Weights of a small GPT-style language model, trained from scratch on English Wikipedia.
Architecture: RMSNorm before each block, learned and rotary positions, biases on query, key and value, untied embeddings.
Training: a variant of Muon for these matrices, 625M tokens.
Each number is 128 + 32 x the weight over its row's rms, rounded and kept within 0 to 255. Layers, rows and columns count from 0. Numbers have three digits each. The size before them is the row's rms in percent of the matrix's.

# gate: layer 11 MLP gate, 768x192, rms 0.185, rows 361-391, columns 64-127
# up: layer 11 MLP up, 768x192, rms 0.181, rows 361-391, columns 64-127
# down: layer 11 MLP down (transposed), 768x192, rms 0.0442, rows 361-391, columns 64-127
gate361 081:091142137140107066194114132093185111126127103128173093217114108123089131104133154142150113122164106115119095164149112083103156178115192106159153075125146187129060148157102128152151160079065150
up361 093:189136152157085102152123160154150168143084097082135141128117131149186113136136064132178094126150135123135182111142111117115149139136158156137094180101168059104173102150110105098217073103117144
down361 092:076125152156113134125128104132095058117171143135113153095147163136130145141120121121140178139079154089056185092124106107119093162086173078119110105141152105137078107128190166157123114070171104
gate362 083:108113131111111128084081152125130148126098163104144126181088164137176100171183111116202134135138126140097188188116145157131113210107129106109138151144153144131159144120148177139103134132200118
up362 082:079121129107119155078121079104080127143099118143150141157133092150068138095190135173178115158117163143163102155131110102176124147076127138167137118131181045089113137153123103169135126086156116
down362 087:147089116138114132124104077178165094178111115131121089125112144151133162099109089109133138159151113172184154102115124106092196175110122064180149154070164108072151121135106166149130137108152141
gate363 100:155117103149150076120186124145096108106088147124175106152121154167091179101112146117160123079110126174171118121096176077138096139077167133133140153137221139170117182068115112131085126162116145
up363 102:089096142106091134099146136165100125124096111125074121104141093090108120119158152146109133080140098095081113113133113151140130123092117019138098133107156133161111152153078146091125113164074187
down363 104:154130146112165197165096111146092144093154091141075128129170118096123099119150160069098145123107060067101131115148087123168139065128130061150151102067127066169181105146148113146124097179163167
gate364 099:135136086170100125164166120128169059165157158172119145158118101178144137134191167145128148130129116145107104138123165064147132149125102146080086129119147151126074132120196137115092116167129139
up364 098:165165142089198107133130152108173150147171148104113119152163189099137158178138102118131089102104134158117144045153165160143135086126143113146127133106081169142124096078115164110155107102135141
down364 093:078124127145079142157191139172107083111115136119141175121136120099126086120113203090087147096122131175178147183140077108125146128159132133114108090112127117089121085131125131116128092087100135
gate365 098:115071137128116131146125168103142102119133109117096140152118108105118149134150204097122096124153127084102083167135121146114120173133171131226154148167102205184138117185162167128132118180113110
up365 112:151202157133139107145155096139157109110152133172177177106148134111196088092117092106160117130122168111132094196106146072138144082097154205117130155129092097131101165103078117086104142115158116
down365 106:171118070136087120055156123123128114153186119113060114128141105102134122093158111155122147151115127132089123102098134110127096121125133108149102125066130190095107100119127146132094143143134127
gate366 106:062182144136135130125076129128082137205080148094249175085123077130111142154100132123127122171130111138103117093143135085169136109130191165133067095044122121121079156112145135139129142127101128
up366 112:179097084108087100173061107099066051096113132108123123153079135138174132177158163068081229106179128113129150141105116148057136162162144138117122159119127069113169128153091071120146082129189076
down366 104:152169166119083081140114143094135133130066123113155174130138074198137117127152169161153121117114175113171068144117122148177075168112100153146138120153147090190199115123208063097127128156151120
gate367 099:111147160136170147169140120149084179113154122123164120117096178160157117133122130133153085096182163140144103128162122115091195113169200172116159171126131140110160114159147138115127120119083081
up367 104:139115152102109154175127087163078076153090111125114140072130118098090117150067120175149152129064168160138064069128089179162134111076117135133161180097140163110094145125155099073113114105124156
down367 104:083067137106131116146140129146081146146163133177098158128170120196162095113123112108163091128122130134059151130146124140107121083097138152125141088107117105081109182191081125101240088081090132
gate368 106:134145134086165066108108088168087118158105092119193128204150087154127164164148152122139134137119127079112134138119103167139120117105129180135144141076159161116121139149096092110210144146103133
up368 102:158060176175104158183084128130087134160185110101129078128095127130130121117152109118120156127162123117146174124191126122117080098103161089139163148115142137108147132146128158064167157056113138
down368 110:147142117114119132168166083127092117133113144160090121158108113125163087150111091136118144178147070132112142164125117114139120126127120156131124093080184147132097112099146137118176132192093088
gate369 111:104088122097156116106097160119138099095156115114192169189090096050176118126171161116149106185142142114118135140160148091136171145137175121119108151153092103103176123113092161133144110183158094
up369 115:143145146149132134110123080156107111127144114155129146091139171153131093163144061109127145144080123103111111100165141108113090081118119165071128182153133157128130151116148080147130136164159160
down369 105:167126129118119100123142168079158158128125094143096136136055112146168129146115203134151151187146144148173130120065114095164154111133133178106103105148089125122107134100120140123058153141161026
gate370 085:127111108112172109142116186129148105154154168156138191161148120134089074198167177104147142185083143121149114162158109104146173107131101105108122123161083088123167168129124117113152150067159157
up370 088:126153147119094136110135163129126118115133101073102094102118115182116133121140147115111077186164174120085130118159127180064145063161117125090105136088158075109144152196167062098124189140157173
down370 091:131130148132130139134093198119126144117173170144161099170133132201089145136104117051095130172084129150180164126172109140124137109129161117132176111115125146125119096173087165064119145130141188
gate371 103:165099093110126141095110115078147209147148112127155130118144128111122129122128146101126103151160102102117136112163108103072128129088132124118146143145112145121078108177118084205147154147136092
up371 105:114123097146105098123104110121098097133152147103131127114080133126091129150089091137151108059178169136206147079114088065135127111124153168122124165115141056149148117111096066108096141126095137
down371 100:093068121087094193134172126160112132102118126142135118134133121093106079101172213130123166140166133120149148188123152091109155116116136106106219129158103086113105096131181230128105162136136133
gate372 099:078138089174131131140130209159080112121115107203105141211143126162082067118108091107140156150158131112102115127062123155113117205169126093129148161098162112180079120161093102114132114134125119
up372 101:096071132137152141131056108148087108127138120083126173205100080125174105113132125171176091164097148174167140053064181200108098095084101127141136118129122152129132118118140118161104110089070121
down372 100:128095099063117153158111125137125062226149131108097122175106143097134129116106084088061129153115102128120187156119128117056155139087139113177122107172117125083143105131097115124150112098123114
gate373 096:182120138087198093118164108096136122136129106163141184148135066161143158148120189104180110068165130163163169067158128154105196146133114179170078118136086079102063096138109066103182125139125119
up373 093:113134130160166166196127138134084111124173110100129144142117117109077112073138148107103138150137112148107186153118151116084113075152097139090138135152092163108097127129115115161058188067126194
down373 092:165136111140066143098099101068149108075143082124121163142092115181164119168126069126129135126127115118070166108112138129149133171165106126135123109109132133172092087135072079157143141146135125
gate374 091:126142142094136128185060166108128070106109130149122122052097122145077089172102141189095182126085121114116127140097145156120148079091062176170158124088121142088133121145078166151145123103101134
up374 091:120126156075112158092121095136129107187160127120134144113106160106127089113105160176131118152187094144090153109127126170190179123146042136116127129064154144068123099183153065155152101138129165
down374 091:158205100121137157093184111135103177144114161145124079148117106122111210105143133121094077121086157131121157125153137101100114160180184143127152175124102102121085096126142098144113142144186142
gate375 101:134139170129190070114139141159156089161135132124121140177148128131090143176139124125143176073182105123088101189199148135106185121126114161176131130200157120108132183121131185101126125140095092
up375 098:132123090118215127065106129146133183090100142063169136158166184054078102145135158097170151098155150077107125104127123104080136170146210108165108125112117165144157118174100127089137058144157120
down375 098:095149119122131144157134197138134136119137108123122207102123052201118132086139154102131122132113144142099156105139146158141150129101139097150161132106096139105103087113187108063167162097163125
gate376 089:087087112058172125133097150135129131103167176138138083149181130102159134122170151173105138070130123157158111095128144169070173110128159109134088194182117126158153132094144140106188101136124141
up376 085:154157116167135126054076095128126121130096054123170120117071120146080180151109112141115106088153092083078100174070113101225097111164054132144165119135183131114095117147120116149128111154123136
down376 090:158130113168165122104061108139146133099185141091105128128143135135119176102160119129093180094170142113039092166082150188107113110108126159137074095136149088085149155152154151162201151122111152
gate377 097:169091202178100094164128131054158146121147115162141091154126172197139123116186136144217116088085081111135129156128138192141090108151148117125164146152123154162177167171064122162109131078115149
up377 093:152163041073081080173115119066101078154103177131061084111114057054177087129167172123117129151165150115163138159085116137127132135169094150117141111071139108126111144081107131149104092155106096
down377 095:152097155082117129051153155156110117133138173186111231121101133148205118123079121141126116143134109130136120095149090148162168111117084083170152162127097089145167137151083162130147140133124120
gate378 097:156154102172157159129129138162098129132106166125113157105097101171113113123091132114153124132126102129118129157127167205117065123140138121141048140158103151158106181116141109164107106136130159
up378 098:134126148127097094187138070125119109137179119169148113142122155114129115130096105138098137125153102130130141132124162162080089156129132114147104129120137123034127139126072052152078134141136088
down378 098:102145133079108138145145176043169189157123199159126157097099093138141150111121129175108104127100099143085137141120119130162131141143074120085137148091136146176100113179140106129062103172076130
gate379 098:141104104109069149180121097128098107107122150111133103134065142116131087146107157124150098102137136207175117100085126125117128134093106108092150131138134116123065242075179120098124107133067138
up379 095:098210163135158154141081079134140170192170107116143128133152157105135067142098165091169118152138122101086126107147129094090148164071129136151122147104162137098146122220168094143132091184134165
down379 101:133110145137118110137087145082085095118134149162151146112122066108107119137095143093176106145126109150154133092105150045130107113150154152082154098123164097126064177100152157140139119142127141
gate380 102:131145149152134132126144099176111181102160126089125101152199131105084133152139173161194159140132142105106121143156194150198106083169134100177163177122123071113128170177095121063146108132194089
up380 101:135159147148170132129104138114123130118171133110164146108115045116118126103204117121083139131153130084124094142135107131132125171165129107126108133074145098115145110116179236155154167148148157
down380 095:182152087132129118126160124120112078136130151110109121167158146103152144121167102094105098095149129122187167097129171111142112155091111122119149111152161112194136083066155113042091111189129162
gate381 085:120096199150127152105142077113092120109157139095162067151159135080172047090174133073170146139113166119171118119158118099155110129097112105167200097122141137166157104095069069173107161128102185
up381 080:136117087151091128129133132110159098095093127146110150143162164120070177185138158151033097094165069134118124116085110151117131137151162159121167146164145103088076128178151184083144046167122108
down381 090:080169180096118129130155144146149119092157135141123150120156173133168097091124129145081177147099161146127126102177098154148126121105107166139087116078171133141085112132099081126130126166151090
gate382 088:082089159113130085150144129113162112135162156115135099077122167167161131140181118199107109051125093090149139114107151166121168149120111089115181166121129091204150142112124118088121072121146147
up382 086:122193116136089094116120114195134115140175144164118146160105105111113145132160088140151134109104154164087088098152136098162099104113159137155139094119138135147106147161120086106110142152070148
down382 086:131144120121107086105128148172109168106066124151125133179152089119097129136113162113204177079202183135125147059141160132142121175137105120071106145112136092127146112178149100117103157150077091
gate383 091:125120160130083098151116081165095159110139115109144118193129103118139109137199133127113158084131112194166087113133141120111129123133214099161157138139107130142151132163119170106131100179169163
up383 104:170106165136113170115132153148091168095116109126087087158115156082094170124109101120119114093090118139136127120066072085133172179097084165093127079158136128116132120093134151162118046098137133
down383 102:056104119152103132151098122121218130168161157130145152109101096154096113146109097105182105169000081088119096165168162083061104145155080072133154156157087142152130151145127088132147137153138109
gate384 097:099120127166083136111121179146173135063149058113119112127158089119069114082157147080110157199083121124118117168165181084179118077143124151106158182202114114146076158127082074085143107092108141
up384 098:157087105152172103152124166159137128144141071124077151161106076073117111132172129091097188116090080066068142110152145166127154146120103166110142115071105166071125157182078182151194162148098195
down384 095:103096108109115167085096132126154057111132193063147122142108167135091096124141099110066120192149075097081137074068130152124131146185175082105108129125057153116180127128121145097120083076175149
gate385 105:064118192131094140124120176043136141156135131167126124152180190057066081152177127155139169154154147136095121137177138128108163148174148118137155197138129110115113150116119095178161108174084137
up385 103:134126103145139121162189064118138105128114123074097168088151196141087131144171160091097191086101057112145148101112122065129074171157143103126129120139173118108135138127155136125120107087071176
down385 102:129093160116059150130147128133183133071105171130132107104214172085206148094159105173105124128139144195148119142130063153089106138176161121182159141106164117178173113142134145121158154070144148
gate386 119:143135178109133136159098150104150176151165115115138113155144120069158101055102095116124188110082155120138153156128076127093152084130106132120147154103129118112156134010154096133157129165162108
up386 114:079154134130140071144161121080137114170090169122136110174122124077161127147118151096147122137169155122121115139103115069176144118152118081192104143077117100111162138110192129202107133169142120
down386 112:168107151135121187123167114171096169121125133118119140133141124181140088163118128080140127144107113157184095149159123111146183145120145134153157139074092059116136077088150110099167119149044151
gate387 100:136135132147164123114116116157116153146093114144140109121154133136139170184192079129092149191125162160124068137181137148099163168145097136164082157118193198034132152141110129068146111147124116
up387 105:216127124135132092169130135139157098114141111161079110125121128121078136108144108181151103141105104118137119100168092105148183076136166137107180188077063120162195137161124137091167092059145094
down387 103:127114164150110164205139063139124169172120148095112116093096197037100164149150149073133080139167120108090121145075147138179176177112158104101079148108061088136141082129050147150062146131131119
gate388 103:162104145105136111163160135166123153167204154090114123103056134145124143099144095132055080119158129066138115081118105163112169130157086157182116108150107114158111122152102123119141099123090180
up388 103:115179126071111143112063059102091126160114070080138120148195103143145126107174126090119139180139130116072148137172115122061095142142107056098130132156144089128077116135105113157099130139164156
down388 099:162087129141125115133117114131178138107104102123095207160111176143160112141168111135135116072099143076152130127143114116116144130152200061113137128132089181118109143118121101159118085104177097
gate389 094:147196095132156132104143155155140110100100106115186099145137098144095108133101164150140099124099116114150149093104157044159130121121121108147152142138059140108163091109127203181123139162103047
up389 093:154084092187107124084125076117138107123084108146141149136132138121127163123064097096113120178134158054179129115102201150172183103121069121129126106050082157093145137114127098140166117126140161
down389 093:149139095141081071070074133160092126147119162122146135162164146125136070128121191129083140102193104154061122142112046176139106113099183179125112198153140077159110107136114106155137083117104129
gate390 105:134146145072112163181137113133139171117107113172192127154166176192188150115087131159100168083130172149170123131128120131131104158145120163127188165132140124106147180123140167157063065170138118
up390 108:169150125128112076164108150133152067187191191182128121119113051112132173116162119122111143157181116191162082138121136101081139181119159076192155125063133121167118181087119109092120154131126099
down390 107:143114174137131113165135110106141119115146154147135164118140123154121131088095123110162129153122126214078125140161100173128134123186129244143083084149153088148192166040097123128127133142180115
gate391 083:147073187092126093164114134091192166130134119090132100130109091147131104179121153149201154112146107114145071117136144136162051180174121143107164147147056141104091115135149154076108100142164159
up391 079:135157120135124081171120077123172118171118173110098129145040100144191119149111144143169152112157087081121087089123106093126128160140160131108171164092002169127121187126136088119091099119130155
down391 092:122168077079109104114213079107142130087144185147130088150148121102095100122165144135108141130114115161121119170125117127111125105106082151108137110096133151126142155118086203110101146130062080